config = dict(
    num_hidden_layers=13,
    hidden_size=128,
    num_attention_heads=2,
    num_key_value_heads=2,
    head_dim=64,
    intermediate_size=512,
    vocab_size=8192,
    hidden_act='squared_relu',
    norm='layernorm',
    norm_place='pre',
    norm_eps=1e-05,
    positions='rope',
    rope_theta=1020.0,
    rope_fraction=0.5,
    qk_norm=True,
    attn_scale=0.179,
    bias='none',
    tie_word_embeddings=False,
    parallel_block=False,
    extras=['local attention windows', 'paired heads', 'gated attention', 'capped logits'],
    init='uniform',
    init_std_qkv=0.0595,
    init_std_o=0.0,
    init_std_up=0.0595,
    init_std_down=0.0,
    optimizer='muon_variant',
    learning_rate=0.00675,
    lr_mult_o=3.0,
    lr_mult_down=1.5,
    beta1=0.9,
    lr_head=0.0138,
    max_grad_norm=2.0,
    warmup_steps=0,
    schedule='wsd',
    decay_fraction=0.823,
    decay_shape='linear',
    final_lr_fraction=0.0,
    batch_tokens=65536,
    max_seq_len=2048,
    doc_mask=True,
    train_tokens=194500000,
    max_steps=2968,
    dataset='wikipedia_en',
)
Each number is 500 + 25 x the weight over its row's rms, rounded and kept within 0 to 999. Layers, rows and columns count from 0. Numbers have three digits each. The size before them is the row's rms in percent of the matrix's.

# up: layer 6 MLP up, 512x128, rms 0.127, rows 300-352, columns 0-127
# down: layer 6 MLP down (transposed), 512x128, rms 0.179, rows 300-351, columns 0-127
up300 098:474542491527532519517469510526453514482530497513455498456507525485445486505472499491499517495516477529478492484498464453465497542489493484508498504534552490506460480490488460499531512518570504451488491512509490504505505476523510494482505518496504487533523480446504474519479536473480506510476499504511512475466482542528490505495572524538528478512524471536472491492503558520489515498490
down300 085:500522501489477497518473517492534514515500537500503500466455492506503488452528522498456520518518506486497503531528544487510470535484498446534447510467502493540494435496531506478481556464532459506535466488501522504499453524499519508526501508476503519504454526528512498448485497501483537497519507526499454522475511534522504499457487513499496462470518527536515496533500448486505467515500
up301 093:453511501507515492508489515529513509502464524512460495514469501482489478479487482528507495486498509499505583547500487482507465497478521490504493519508516452504492537538525459516474484529488472510496550523541471533472499514530505519456530504488508521512556495473469512514515499504491525518523509407517519496437511489504498477498481487546545501474495518536519505467463498520506495494476
down301 089:519519511520522513498507512455485528439489496506506481474475506478539435505507510465468485481538511465563500492539474501489492495486494510497480522468536494499495499567478541529497538514506540460483470489480489481477527528507484470508488470501526515472479509517496520474514526503493519507512501535508530518515535501470485480496455524459501513517542545492499460524485521516492474432527
up302 109:494479516485518475482515553503493479497489511504493468496500466469478498455519490532508483499556472505530465524476512510454492571472488514495490534532527493467490538502508493479469482439470518532537546475526518529515510511519558483546498533483475504526513465467495512471476500459470522515530493504478501494481503461490514500484540496497497484485474516510520501526451492451501494474473
down302 112:474498513485531481498489514492491493469526501469491492516499526445449507518531502476493467494425510462536508518507539529472505500538470504479498485469498530499513511493519482492518511506489523502508477499495526518484536535515475533478531522521504494450508483507512509537534491465510521490535461519522469489512473505515514534536419476497542522509472497534480472487457514535535467530462
up303 095:487499512468467552442527532535484508500499537507486508527500459477500505472495518490515461480499487469544481516508476470519469459511518434497485501522480472521469516506541507503502495516504477465486541491511512546540505532501482451494449480539485493536491544456502488507479500478528530487482543462511459474517487515475484521507473503516528498507476552486503505489491511514476486535534
down303 095:540490482496497511501507503548498520531478501504472485446475501479504506523501462524510503501465523476471504470552549496523524493472452533474534471477494503512473468513482463510527515500508483529499555487505472526508493526477487518496523464489463519523530494512491506474504514441478487495501501496509526556538547503516446503498549497433479490503455502526477506553492513506503498502484
up304 087:543454498470466464497454492492485516508522513483516529515491490462492491496512506509490484479478500460521556524535513524531489556527487471493478430496482547479503493448508531520539502518497496497513525522479476494537476464536501492501485474511510512485496504512443518469462522496518519526464506473482518527533504517476496506484485534499546469499490472448513476541524482519533521526497
down304 101:487500502494504517490498518523497495512482457480475445472492511480488520522493530495482523513487503525460505500506494511474525455536553494550512489533500528503531465525484479523501513486503462475492446533527510503511504548451466509512489462492512501511536506479522477518498502532483446507477488501539488488486523500468506565506502526467456504486455531520530494443532527513485443486520
up305 097:509496474484497493524507565526494479512487496519455502527516511518496518508521511495524516502542494546555530465501515495468512511508453533509531492514503496480478481526516501537458458517529519472495522471501495533466455513471513504492475488516501505496509489491549548488508511503478470503484537479526499484522484493510491441505473467520542517447461506443450526509493451502495505517454
down305 096:476477486490513540492478448488493501484523543532519526479489514533469500514488463531461488486482467506485507524486523490470544528511468482513510494467489508502505471470486482525489532529478493480513530514523465533525464488508496519493510497535513471481487490540509434504456544478521531523472484528509458458517504469458493522533501471530497538524493482480549472492511490489478497536560
up306 101:533478476508516507515490520449488491503476539486488495554483490495432511507569499508515486485484527502506492523447522488554504553503536489493460481511512515485486524517467521457454484496483502482497485481490503485474534537544505513450500514481516522531497518474500478506499490565501502507500485491496525528481475510522514478481494517520580489483520499461484500486500553486479513519516
down306 111:482499505500500489487488516517518502514455513464488506433476519507538465498519472499500505455509489511530529532484500513498546490466502517507485504458503502510524535513489481498515482461481477470502504535500463538495483500495473488502497551486513467506463473518488509491549555524480531509553485560541550493505441494462478470514485526499460524503522506503511507516480504461466530548496
up307 099:497530538539503547481492494536442498526446485484534474494500539533468500457475474471531505496480476502521484485490495499511496541468515452508505511503487489488488478470529517536472477466462483524517462502503536468519493477479515543503451463499481462478498492517534465491501507513537486511519463500528564541464443490476498482538501502515510493509517510505492512529487480505507486508531
down307 092:552525486500493490519487517491504491437476544515503536486503501507516474495499469508510442511508460465474507507507479476496472492493490527509485476524482513498466491541490486518493517511535510467482529455469480527475518451444491461516481554536517511498497523497457528548471501511507470515484505530542489501470553512508521484516482541490477526485478498517479507527560493476518513506548
up308 100:544517507506535526504513467473515503504468513528492475470472492488528489526501508534502481511533499509500473504485539501531462507503517463538470502527501487516477533489488524487498499494519478473428472547522499500487529503496499482500523527529475513477560513497457476505525521429493497508482471466469454514518507552505526534544499475486504464518484479470476531473499518513465490548535
down308 111:492507461472478495466498468538511544518502494493507529460542527451543494513521528450496513494494537494504505459462519474521493501471528485528494475486494477502513495521526475497522512505486427520449517509473488497485463502455497511502488508510508526493529501528525509546476493524458502505539510468539489480523530483556534513538510531505501506495435487500482540489487489488478494524467
up309 098:512519488487496490500505493516488472477517516521488518543512488525481502492536500521514484497445488490507469517460496511529518515507528506494472503537524466544523481507503508510470480489511495465516536536488527518507505456541492470461507511461549537488572475494495453482474487519487441476480557477554474533513513543491479527485454512482528478474475491481526479502471522478489531497520
down309 099:485535485539506493475521479492486508496535476535506494508493524493460500536554542510482486495443497521503442531522489490524473457495481511463497508512470540490521486543477493512557491527503503489523469528521511467519532489506507467510504499523504536500487505439477557502502513474464517515465507511515474481448520481491513499539471459473496474515521528509505492467477443469521489500506
up310 087:469504508485478526536529507508508521488504502536508512489450538492504487510525475539551505480445481488534520471512516502461500527515508514484525489556502502521476464497521525477522513521494505514508557511473525540499505561545474507481459458511487554541535502482511484485504539498506502486480459510507491531459487552497514491466502532487512477454508533505505497486482524542469493494513
down310 089:449511516458495493514507435518500489555529459547498502481500469514505475491530499506483487507493459535536491496514502481513465509538446505457527509474516501524566535517476527497502466516516549519489498519474491504492517480475542526497498536495463494421468499486499500465493506510510508482467517515496509475500487461476513516487485475501466508501512525514493536552504515531513540487509
up311 093:482505517501530486525510478447499490535515448486489545530508524525486475497461542478472499512511523484488503491480506510543543511492511496495468488489455513441469546535497464496490512478468470471501485503474514510494500507488531483484466489540503465484505494482500500529471518514513476539512511493564496559477478501539496469508468504475510475508501476525533545513521507467478480511429
down311 105:523524516515482507454556503484524497480512472477537488518484455485500495480491488525517482556527485528519492466495501477520456498498470515504502541542518500487468489499503533493521497471522515497502489483496519488527502464520540524555501554475486542511515523519472555508528427471457507512511553467498462466506502506508493469497479489487498475503506481529467456492476477526501522471482
up312 105:435449553507480515491502521473485492487491526505483473497492473470501518493486500485531479483514494485487491512502477438507513489523503500517472451509514516482523484475492500463456489457511526533503481512528533494538547508504537529503545494492493536525473487499497485455516524446490494471495542487507472533504510528444527512528487517503514498501498517540495520542471521567471502476473
down312 102:455505510499509486494492494512516496537483430475532541546530516468487497497518533511530525474467535533459486497496473548511488516497501585497529511463459530449508495503484505504517508508502514491508511515473513464495491488490504472519494492539470509481502511500498529495481465484508488484523545510517487466487512486512443454492441475479515509483516522501531488444520530484516535507482
up313 096:518473452530533512508507538507521496473537486511511469522466518504465515518492482540492470482462492522536470501467471478524463490496479488497512519515467509510524523516500512456515485477522491494501479536498542539501484519538496503466475512486524509488495482494467489492446535544517496464498513460546539519562552509540501513557471535514520534493487480540489505474498493519497492503461
down313 097:498494469428502480477495468473482494509469495517527476491489457514494513527507556494524483512472480484472503521525469458549530488478545505507500514492550485510475521503489529484502490491500556531536538509497517457481520505547520491498503516499493551515506518483485475467469493493494471457529570515503514531482513498488510492507548465522505490533453500487510471502442513511512487519499
up314 089:541534501441473495491531495479502491531505488472528504508519469546448569499477486494496502541530525487497478528493468498495482500493535498456532491490499495467539523485560522450517485446498481532448501488509502518505541489525486509511533456515458507514489518486476462506520524503534539480499493496511526487498547498473506535481511522494520495516483520473499492502504552513466482475508
down314 107:541499472523481481482476516493507489505517537458538499475485514508470475528471489477559469527495520506511514475505514520453525498485515501475479517466506485526479476537472515467479533441509509486497512484506511524472486518473501511485488492500471538453512452474473519492521525536515539472500527486495510487487566502460501549515517526509491495526469430559524475510487518515522499494517
up315 096:524538535486492502507496490518497464446467501459498530549530477527503463535505478490483503516512475511525477493499495442508500494504503488459521523529530482498487542525504475494483511522557502539518500500497505506522492482472524495498517503511460524485480509464530488569506505493471533492522477507474462480455463538516513502506527502494557464513533478495523516477492477494428489453497
down315 094:519470475493515535480518478467500479504529472500502520503457485524506474554527456462509504517488497476502498487498502489494517506448505502497526480514519474544483572483478514490484470512443564536489485490492496495483501527521507462492515506534513514491461561488502531487531542503523496473499522516553499506564475502485521506450501455468495506493491535476532477490471487484495487499517
up316 099:528501510469512487512456496472506521475473494528536499520499504459522490534523508522522478541494504464524511515530480539511506504469493501498498492551533448488499491498497496509476458492443509504525450512501554502527510498493515534488444511527513496508507500491499482470506503485504504508434454478456519510492518517467517546506475501471511487458467544503507533482534562513460527526509
down316 119:511499517475487512510515514539521488476496493513488542532453517497477508505452480517502539509534465499508494506499478475479461518520495470534534478504494513433521499471445521503476460526490508451509512482551512479499508465462493508476472543514513484501479497531496457518503481517489492476529485490475537494500489468556467503528517458541496497538529510546511516477532461523507534527528
up317 088:573520483498486474480525492553482491517505502501533498504527503566509535486469516532526489515480506542496513515499478494486471528488525474508476438487453476512494550530541499536521506550483524524483520485524508487466538541492489515491490490491501478501528518506486509470494478525471510488532493500463508511483469525519518459512514512466511481469533499539502479499440522474459534497514
down317 100:510555501475474514523512496473501492499545491551448495475504495455510463497488509522493539499528472490486501490511454512510512491520539519523519526513537497450513503480551495527502509490477521506514449484467448514521535500463510555454475518526477475489504475478544505497517478497502482526503492508496506542472509547479519514545502495461540465509491505526529517509517468459471510501474
up318 102:513494480530525455519520462532472474461507508511483540523465483473460514537457498492467469526524488499528494517527515481459492506551504535516486492521510527531439517539535495490533482503464493455516481466534470450486521506517476480486476449484479485473509538497475479528481486538518481507496510513502445478502527465511515480498516507517509513485546499515514536509503519504506535531511
down318 096:534511480519508510490504504474509478505481513475556469533515489490490494514450509528482530497513500478475532489558470518536433507494510479499450514514482521495477488506516494522502483446471447464497542507489527507495488536534516497475503523527469495499520508483521504486493499444468460528486563544553493504466499514532490523503529499541500516467463522502485466494539520490505483505502
up319 106:510517521470503467508542464512506518479502475516565528500504483517521493549538497472512536523493472501488503514543522499482479506477480519495504532529497503534456524457546462484472482528529494490497446492502506533503503500464492522464486536528510527483493504496468498499523495507498501480474492496475478438548450496519508526536504492483494430493440499516474490535512496498470490536479
down319 098:483527502505461492487525517488517478492477529557490523511497515494517446482519513449527498454469500518497486536489499461471511502474520522487470501465525513531488540507546515446508526489495473527459426531462509506508513529487489529457506515496500547529515496527488479517484523518506520458511469535527522501464535505502452491503520540503482485521519484523476486517515533514500480458486
up320 106:491527489492506478509493477541482493461482536511524500539525524467505499491463476491517490516509453512522513555479535471506521517473511543526479514501437479542520478521506500500478490478498504528471476538513560519487476463513544497455520517489501473469509486507473530507499517498534483474520522507482515468538522452504522536505498464506499492512517506485501534488439494541485443530476
down320 108:486505528489487470503532471487525480488531517496471535506529532538453469519538509519480509511520443509502491518498499498494502507540467500495521489497505505508524479501513494471487436519454467502509527499490492525542467510488511512478481454493495474490503462516481465532484511542490530505488500475499577520530534512489533519516503470513520466495436459477496540472521502441509536503502
up321 107:486493498469529493506558554444473512503503461526456527497512507512470529499518518491506501492504559464499497539464502436495511504511511469536498475526476495490496476527473467492491516529489479517523495490506567453512525495524495500544479540533481492543488502486527529485528506507481486468505477508470501482516505503538486528493516469547479482503501494457474478526500473445528511485507
down321 094:500540523491462445512481501472521506537499473498507493520541447518507495459497532522475430474510498534542513513495518477514502499516519494523514475486465525498470499526518505488487460526495482527465523514523490506481551477519497495486522533527530543518474484494522525528535484494504502534495496471500486463506482509483524518568533495477494541467483497481507447534495479507495509441463
up322 104:508512513510557537484529504493468533465502506569511514446478476514533519517513500522496504531516538486536484475516544524481478524481487503500496495495524522517466511480506540474459501493534517496472471540512490515520476479512489509496524499477494502545500475548483481487526529497545518517441496483494479501493456520442527528506448473513509501481492532485471532526511551492504477488522
down322 115:510471507517506506507570512496501530466498530511498497479514521494471509518437555514501533503515541506493495513522514482489510522535441502519557518522521498447454490511485468498481470504486508478431522517498470493480485461499486473531467506487510505513510492533495535490532458494520499512526522492493488483482474495504522468548485530518454534483503542529486528464468461472487498505509
up323 098:566482463489529499456532509463539484467505534504510537492521517488545483533567512493489484505498457501540506537485500506501511508481504497484464465504511483471474486505462524452491513508481539532450481541509528530501520508483487491538500505489492496551479531485534489531503508485497477492470531478517467528478543478480496493504484509483515502470512515485469467501528510527455483518551
down323 103:506497526500510504496478488466487489459509516492527523489514485504525454495495501505513491565530462486506513502479479513518456439513507465498502541497478469488508526520477496510496550509564524459531476515440532508508487535543508496461516491502492521528502509498459528498518459523534512502509508508504478476516548539517486500482511460498447491470531502476514494539497460483511448501464
up324 102:503538484504485509479480473581500473481490459494504485516469512551540526505524504482482502500464477551540487446506515494558517504505504483497469506492496511505470477464481502519532502469552493486505500497496539516543483487506465501461466458526517521512506521478472456521502480503528534515506473558509510523465501532491488487519476476529529482442476516498508516503485506536501479498514
down324 090:513488513458506498497550480497523463483503495459513490514506461530491529497547506485504511467524524477510519442554495484515483499489485540462508450504510545499532470501461538439465466549539504553468521518492507520495491513502532533536529504520512498475496489497497510504492533453453483453463462517501503496518494513514502523536513523496487506496501512482502480499474508488522547478479
up325 089:447479500529505486537521521533519506492530537520472497506505511511506486519523512474461522507524514493497535518513506495489498516524509497453485520506503518497536509508522502492533457483521517502536546482525503501495440548495476526468487463478528536489540481474487460512490481520488505493487474511518519473467491504523507485468525475518499516440468514463443544436483498472468505448468
down325 090:513491528461532520545483502464496472519501489493492510517562478503513493508494513521498484508533512485520522457503507498463490535480522494491515541542513493506486485548490555514509506467524498467524473485507484469485464476528512486486462519496498463527430495510537488481493513537500496482519433518485467538477525479465515522480487492488512458508497511438514513462542507527508510552514
up326 107:498461493490503502499489480535490527495532548477516458515466501489514491566479558460524488476471503475472528514501477503536503472482478488498494465536509451498475454469535473525511490458482504481528479528514530496464535514531474528489484488511550486532537526493527494509555496509506523569469526485514505496500498522553470489479500475480495503497483476505463509498522475484514495511509
down326 099:478519499463473470486475461485495469520518547505510475500534510476481531532482529510473489458481507543508509496503512499509495512462452463509519490488529480519463488474513478531531499551519533527516513527468464478489498504530489493457518475458510444481484509475519499492474502550507505485535556513526525532492526484511492487502474496505497519506489445476497540517541446507528533534505
up327 102:511540475542517487497518499522486532481504462483522492491505500500516496507499481520527480494488568469507445479506493507491466532492540455506546458492503500489495484505524470505468515466513551532515535504550503522455496473511489521478439493529486507506533497486484508503505493542489523483497510522498464502448489512533475507492511507519468554495498554520506448484521455487536458506503
down327 097:502486467500511509527491453495519549540444505540479511507468522460459469486442502484498504529532520510499474529505523510493520523513469494458488498532513516522508494498430494559513478497483497511519469473502483495499517514490531518514490520469522507500510491520505524512491447479472503490521514462529486494501491504493474508436520504483497511496539546495501554497516552450462471501529
up328 096:535519475531478536479501521498438506458503505550471465503488499527485454484484518504512504476471522482514508477504505514509507507484483471507505532523540528529483505485501474481533485472503488501546500489563518506489503534544490514470529468474502506560513483506459503481471502518542499491456472500475558476504454524503513493459501527525496499471514557502544526494487470465481515488507
down328 112:475509523480513471540482503479512454473469538497465515508466511515457512488509486507485504487497540482481542509515473525485526482531524495499456498489501528465509540517448485526486529532526526465466470517470498492494498463453521481492517485462498477514465518502501548553515491472555505504510507473528469527490500514517535496533480493508487575492483502527522531551524501512518470492496
up329 103:479460524554507494491499544499530508487464488487493500482514479519517449515494541507454493469543489512501490512483522464480496478504580469493481469529506494507509493522493474477501499527512555548481526530515534523497486517468496481520497451493510474495496474487503468539467503457467451501502478491466488497493502537480503531486472518532498511467531452529501488524558498512483491528479
down329 103:496530477514529500471503472492520465494537509499506522485505553471531436508496499489449506494520507472454510497503451491492512531528522516509472527507543508474544442504520479478479541467494439512529467552486512504493514517488460512500442507448524509501495469528473520486512484499498521518486510547504517515477519503476463489532498516519460482511511521499507513508469487522495546491531
up330 085:518501512531501505517467498486513531537500507479522484504516481533454498456505483552519515498480504507480466487477499514532506524535480514454536490485510512465473498481477519494499490470468559524516484536497534494538517491507485503519497490482470485486539464499502498489474492492482471539537520514534489490505562543531542466552480548513503463488444498482454495452528496533491503520513
down330 112:552541502493448477475511569458470518524493496435499487482505484490464540525456532489504495522488531468500465501503519499505482499498527473526481535522488468507516519501504448518477509506511535457499487476520466522516527464511505505513510460507493501462527502508521500539519485477533539503521490511505522497516555525495467491523487464464505448515503510500472481532498516477533498474464
up331 115:475547522467480470471530471548499495489462473519512491500500450514481507493488485506498510489473515475499466499530520492475511538435495499524501490509519494482504535510509519506475502514499546524498493502478520541469531561531524541488490501468494467484538522508509487483521567516532478491541492478507474516487501455481470532479473511513480491498468524533459521532501494443536494540493
down331 104:450441475480488472515500503491478476511533472493528477500512479492525525495547500493545505519493514493523481532477513521526552482507519461503455492492497488485494531480472488493465548525533525520517507491502461508511451459468469512526519508506494488479507452502522520474509503534518505506516514540511494492490484491490456477516455518519523544498523502547507476518514508468527447545438
up332 092:516508542524521514467487516480507510517488505475492473516488481442497463524512496498547502518531509449562508500489476480512481462509488504564494488514515515505535509526510470517520490454557536489511483516508504545494504512506512467525475496463410537470480545514483496486516531512526475472504513533526505508519514483534519497500484489529502506484444509510464495526456511481498494497502
down332 085:549467451500495469534463458502506515493511506458499530480552501511481498495493514494513487484505550488497500485504502537501495505442513512492513482483457499514525469552505516484521550508484495510481515463495488525549512514518463517471560488513503509506452481528526508509501519458484491492508526536528492469525464505489465496482519516547458492466483534528476469526496474535475543483523
up333 110:491498476543521501528496487495495510517508521506501497495495523510497509529496531441490505502559462552531493494494498474511524525483491450487480459478519527488438527478509514546450499545502487496482513527494530518508519510506508494478475491530529479534509447485527448494450499495530470540515475497478465465457482502517473457517512489486489465471505485557496500497501467533523504514533
down333 108:530507512511469508488511587460484509493518545523488480534501527509521452512472509483515521507511433503530468506542472523509504496522473513485537520509512416515472513460530469466540520480486504514473504480496509496504476537466506517490474526484468495501491501485485477512496520510545483489512477518509507518479510496532461514533547521517490488484528477503478513489537464452519480503482
up334 078:535497504522492549499536484494507515496490515477477497519499549479504487533534457502515471511492458505491502530497522540475499488525539533493484469527448429465512448465518516509515508486501485491532502513535509520522542475491475510498511480540510500456510509525518513511508525470510488436557480504518479472494542502483510453492514468505477488479498534513487545508500532521530497487452
down334 113:521542551487470516517466513525467457499511509484514509528471526503503538509546464529516505476457495485496519517509516497501493499537488533516493512513504543539469521527522487487502515491531479471511467499481496466461521526468523517501512500483495484497518519488461500521550498473495513528474503506508466529500568512472512515521443480465501465502452477496536495488443484438465491515479
up335 098:492441498477526488494489487513513461508525519528484512529507490463551500497480492516485497493506530515499470499511466490545491520528517504499505492487514515514471518506489504497487448456474505531534474518557524492489493487547479501497457522475460531478489535427502517525478519511539527485564496510504461536502472494521508516485463462486472494533493518485482514486544486510433531493493
down335 099:548499488468507530507503470474505477526458514525516499522520508446500537550493483496494523525492505473478510477513485543500524462505557473495448522486538485505518517511508489499521551461490512497503494457527468512476554523536479489467515468485456493491554549485475494479512519484488449494452481498495537507489494525482486511478501544463499507500465490478520522506512494491492505481453
up336 091:493471509480528492486484530516455491513585470502488527508465473524490513470513496491495484498484496467490505443489538474503491530501530479477518467486530526564480492459484474523463477493472510528537544512484506533477472529495553486486478483479508512463542534474537508481484506478543512507477490493522495504530480539505468490484457463480508494494510503490531540529537502508523504513490
down336 108:489486491505482502490509555529509476469543501528511502520456501486535519506468510498497502506541538513470496510551482470456478429502486519475534492472508455475519487588516513490514530478525508573491530499466515463476486511479531469483509516470508498489491498482502466506484485502480524522525497524528520520487553496505532504480480501484452505486512496475497507520488462469507506523515
up337 099:514495506495463477504519485496485462499482515507524546514560528552494509518502447542506465509519501530455480496461483532495500502514508521510541447457500491508478462475511469545490529519492451521496479519465535491485456469499520485517491493513531505522482482527489480545525493505469518467518488474539457517496515523498475484484503462503496512495507480454516510507551512555509472492527
down337 102:460507504458498502502508477496510509506514510503524483519500465455498504475522499504462519503487485522455468539511505448500504484498515499511457523426572470501492497517513491507510543541486480449524528550492464478506458514532471556453506474494496492498488479549551465516527516505488450474528514511503506495490528517503532488507498500504472479540507530486518528521513493486499483498526
up338 102:502529502485496506456511502527506522485462488504499472467482467475495542467480472531505474516458513538489464474525528506528565520468507511518483530483529461496511509464516473548533537500525498498539521452502528483509482445498547474486465535488465441525511497518492506482504484476508486527522507517516523514530531526473465469488514467529531503500493532469474504497500512478490474533505
down338 100:537502477503485475515498558521534542494495492527506520494528464525536513512504536464468564464506496460503469515472501507502485473492483500524461516504455503491486517490482498536522524480540498473482502513491530476490529501430511494472480472477490527548472511483531482533465486515531481502496556514487483503492548489512487507479512485512507472498523445463481483499522486540491448502530
up339 093:517531481512533500492476544524476499510471535486483506464507476537457490541482505559478462483499521510472535498494525527515502497498529543508522534505457507470478467503499493512501469549504461516505525551515516510470456512464463519511513513468467450472516528469463504497494478488489504495466517463506530499503482523526531514525484534503531510512455543517535515489474486507477461496465
down339 097:508502495500472541508510516516520544475502440513520487492435534514499505480495467498539509510477471491480482530528505496474460488532467485474510528480493539511481491535522536472551523547471485493507499473475519486512473468454487516529471509516518519480525498525496511477475503482538546533539515469498475489541449494480490476505490512490491509469504540503540492538545525487506526470466
up340 103:523514494519446470508495486515467527478479549483541493483487466461537447528471493507500498522503504487538529456497505478493535506503488465512507486510521539479475526532488503458489481472523470500517508546485463508503510505495476519544520477504481530523504465450529505487507494501479520495496438478501471499486490562496499506515533481518500520471498468546549496473484564481515497475483
down340 104:499503496503456492501516488466482515488506487500517475512461442505489490484423518482498536518505487535496479504494534508530491500506503460467510502542518515493515464512505478510528482481508494461482567461534457474482502500504543509470498513459532539555496462479497537483533490524498477538487520478497511543507481485475471492516497465499492516518539537548505480540497511499522539534520
up341 093:491519472500510490497501517493479513499529508507518501478483493484507493518497523515556476549506484513498500491480458466504498518505470472509511473475503563488482471498525496444506459528483512497495460521491483453540490484550492550512509469525529442492516571468526468520533455497491502475524528467501502527535496541511522510486513478531497557482509497466525465495523509469492462502518
down341 102:511547515500484516499499468525546491528482501496484514515511480498500467528551440491490516509503468495500436546493493518516505474474521500475465484503454509526511500471494510473497515529492510490469492507527525493506507538473508507478504520497431488512507482488498492499481509468495537494522547445544489493541519466430496520500524461505542449489531504510491537501465503536542497513492
up342 099:519478495533489468497432495482540484482495506518510543477493504515501531546507525524510493479492521554486521518531490506503466577486486507513497499522503517494492462463502500504478518476497501475501489455507508500455495517524509448457491520497455549520504493498458525513437514473483529514476504526493494511469505523519473535507532518560522491520507494532475473478480466465518482465499
down342 097:529513532503467504497522517526492519464538481464520508469491497509493520466526488485484516517495490497481455489485520484500488505524474526528538447460498490538528486512512466534533464515492478505520516522520541502477535514455465471496548467497532498482457475498519505523547535504530470462509522481459474512500512502471458471540493502517552506500471483466476500497544491517456516494540
up343 097:485464506519465442511506482488533485544496517526522543500516473479496527505521505454495495500471542497470539471521472508506476496505476476473449531513484500481459512529498470539499486541506512557482486493488492478494504518577533493489494532484512497514514514442480513507502551476533508492472484499521489481514494487510461501509521493486483474482483518510518533506519468506476497426546
down343 096:479494483488520502463527490500479525506511519492496542502491571525472492532512497532543472490457517473464478495486495542498488467522517504513489520521501518513479524486444472494505505516499507529469528528477486490462499522543467515536534508457512520460496498482509498522507550530462471453548468538481515512530505441489495476481478489514481507478514538472477543492493507504470457501525
up344 088:503477592491495482510524494523478493508491486519514518523502489442480471491494517530524507541539483491512493510548552480516531502526496503494490528480494479489498469518507502501496500489529505485473491480456493509498489510521521462479524536494527561436498508474457497517513494476536510479532482507501456507487442504481491517491509460484506505528494481509440538496502509552503478446508
down344 089:512501460482523491508519475486548489546509511518464506522465490505515511485488496484480487465510449533525505481465501519464534497527490515457522470481487488555494489518477511516532474513507487507517526517461488558504520541430502543514523477508497484482488510542529519551481517513473510483491506472537541487502515512524515508503474528490489480519479445445529502486474487503488522476453
up345 098:510507503497491479494531510501494498434540542488527486504521464476445534511474508482524501455489489534509469479491528508531513494502523519508503491491501474491476524466506494513505512500527521466518479507479511510522538508544495503491527520534486499539495476554547467439508506531528468481503543496418492534534499449470513489517488517515522485486541545501521515495501520523488500472467
down345 106:512524491501519471459468539519484494464488531539522477515468447501457510527509500514485492462475507511511502493496514493520550532509497519477493513438500499526478471559499544514514494496480476475465505519491458522499539497490551461467475467521464512478501504482485479499501503512505542475484529467510520531503527521438491516493491487538496500494512555478485525472503472509478499559525
up346 098:502510547517478471460509508472539519517471494499481473460540492479456469497462496529471496493486488488503573549478525485501503535521526498503490512479545448516537484543523466465503503518459498527502528477524492509500470492475468489546504518475495517514496501512469551553526502548494477499479506518541500521509534474483475486518495460525479511476484507488534480505497462488470494492486
down346 104:459497529514513502482540549531512506539496514500484487498487523495517541556469520499526514470511473469465518485509490535526488514457467484494491438497510492523490472478464521521490512444533484546484494510521508467473475446516519453482492471473513494513453502499513553490518536529504503477498520478526524517488496541465487501523451507474478494462529531499509521497486529527525517492489
up347 100:522495481542512486511539540501472456528563469493541518494501507530487491485498494469502508461528515460514528486544470495533524530533470478492502514512484493461481452530515512500467501518508464498495483489528512518538529535473524497504475463498506501509501489484493530487531523484497532492529496478496528492468475488549487506477502472550507461449546501483460506524562512537483496475502
down347 095:460454485519519496540483449488510469482478502501544527463480499568469495516530575500497507468518489508492508496507497532509519475481494533540482522522502486502499490534477478530461488494475512514496502537477522493491495569478517543524480475556498481502492468501515515494520525496500513511483471480522557521497493495510504489499484505516502452498486517554450537508492463476513489497536
up348 100:534465480523535502513501495457500517530538521491463486504492532544499532501497460468506493501493476556450458457469470503514475511540492507503550504532507516482474456508515530495489484518525510511529468504528493493496472504470481471484507461478510451514513549446527491495556520512493471524502518538518492464482492488514452538471514480477502498473475526522508494474517476496475469492512
down348 115:532508515545471537464515530479493490481537559484498470539500538477479475485484526472530508537490515510495471513517530483471470474518494467467549571482497468464482515476504479538495506512456497487523465523499498503512505521546497532528472516459466498508508483501514506467471536498511513502537478526490530453484508525547502454524484513514483534507527502501496471490475495464509478498494
up349 102:499496498529522489488504510475525488503501544494483465545522492516528490509537534535520474469474485504530521465508507506513517476517526527463510505509512490510502514469483458459489491507480491520547513506527530484490507500480467523527541467519558440480544468505519489520550479511508496469484452473500502515555510486544519486476491542510499498454473429508489492510480494499475511457474
down349 121:509480504514459516498508492497481481478514501499499485533518432500539463514539474502502544489508459508500515521504450487463492547497527437496527510454478505480496451494542517545514500504491499446505484492513479516439474517521552545538515443512517485539497509471491479470505489508500512488495535501471491502482566507514505510537484490512492514500479497474474521504513524481525507517522
up350 102:514484510488527485497490547524520535520520493510511482515507490477516537482519502528525506524537555499464550528522482486453505516491458496515532477484549504502472425504539502492468509483505535537520524459488513510512505461528528451545488498517493497482487534474469482471466469488487492554490493500482495490473510485480548490511438507504518482494525494523485511461501473492522462511513
down350 097:536524533490486501493505500458525487544470465450524487509474520500488525505577481494485513477475482482502520529475575510533510495519528520520523554493479476480533521517506514457516521494507541461497486515482504484469480488520506482483495472524489474491483546466503500547489486474517511530515479516469500504456501474481494514513523506496528591513466493477472487499500479491494490509494
up351 106:515537528528533489463502496502470488480474489498507531541529483534515488529491450493490485483506537476490492497500515500505458492515521477440509477507511479510478524484540484547462528514490476542549499504516493519505503502477541504528510474480528508481495433516515449512472470540491525441489516472520536489505451528489490487508522487452491489522483534482493530490517512466474489517549
down351 112:503519481495473527515539466509522510523544484495510483521488487500482471525508492461466482470520475520519500514530473457481514498494498419568488525509471527495492518501514527499474538480543484529456472498523486511501494488512513527465476506519527497505521468502547486490481532481504498505499501490529484493544544482476526500543500481474487489469483453544521487526581492504482493468489
up352 080:498536541521559488501530507487505484528519521518497485460505504453468513476550528532510479502434511538549505507526535476498507495503474511511505517540520493541487504528503526468477499561486498517486521512437523502477496505482489503462465472543492486525535506469501512465557508467459487498473477491504508490481494509527470525522482466493523479492495489496465515518473513501458490472519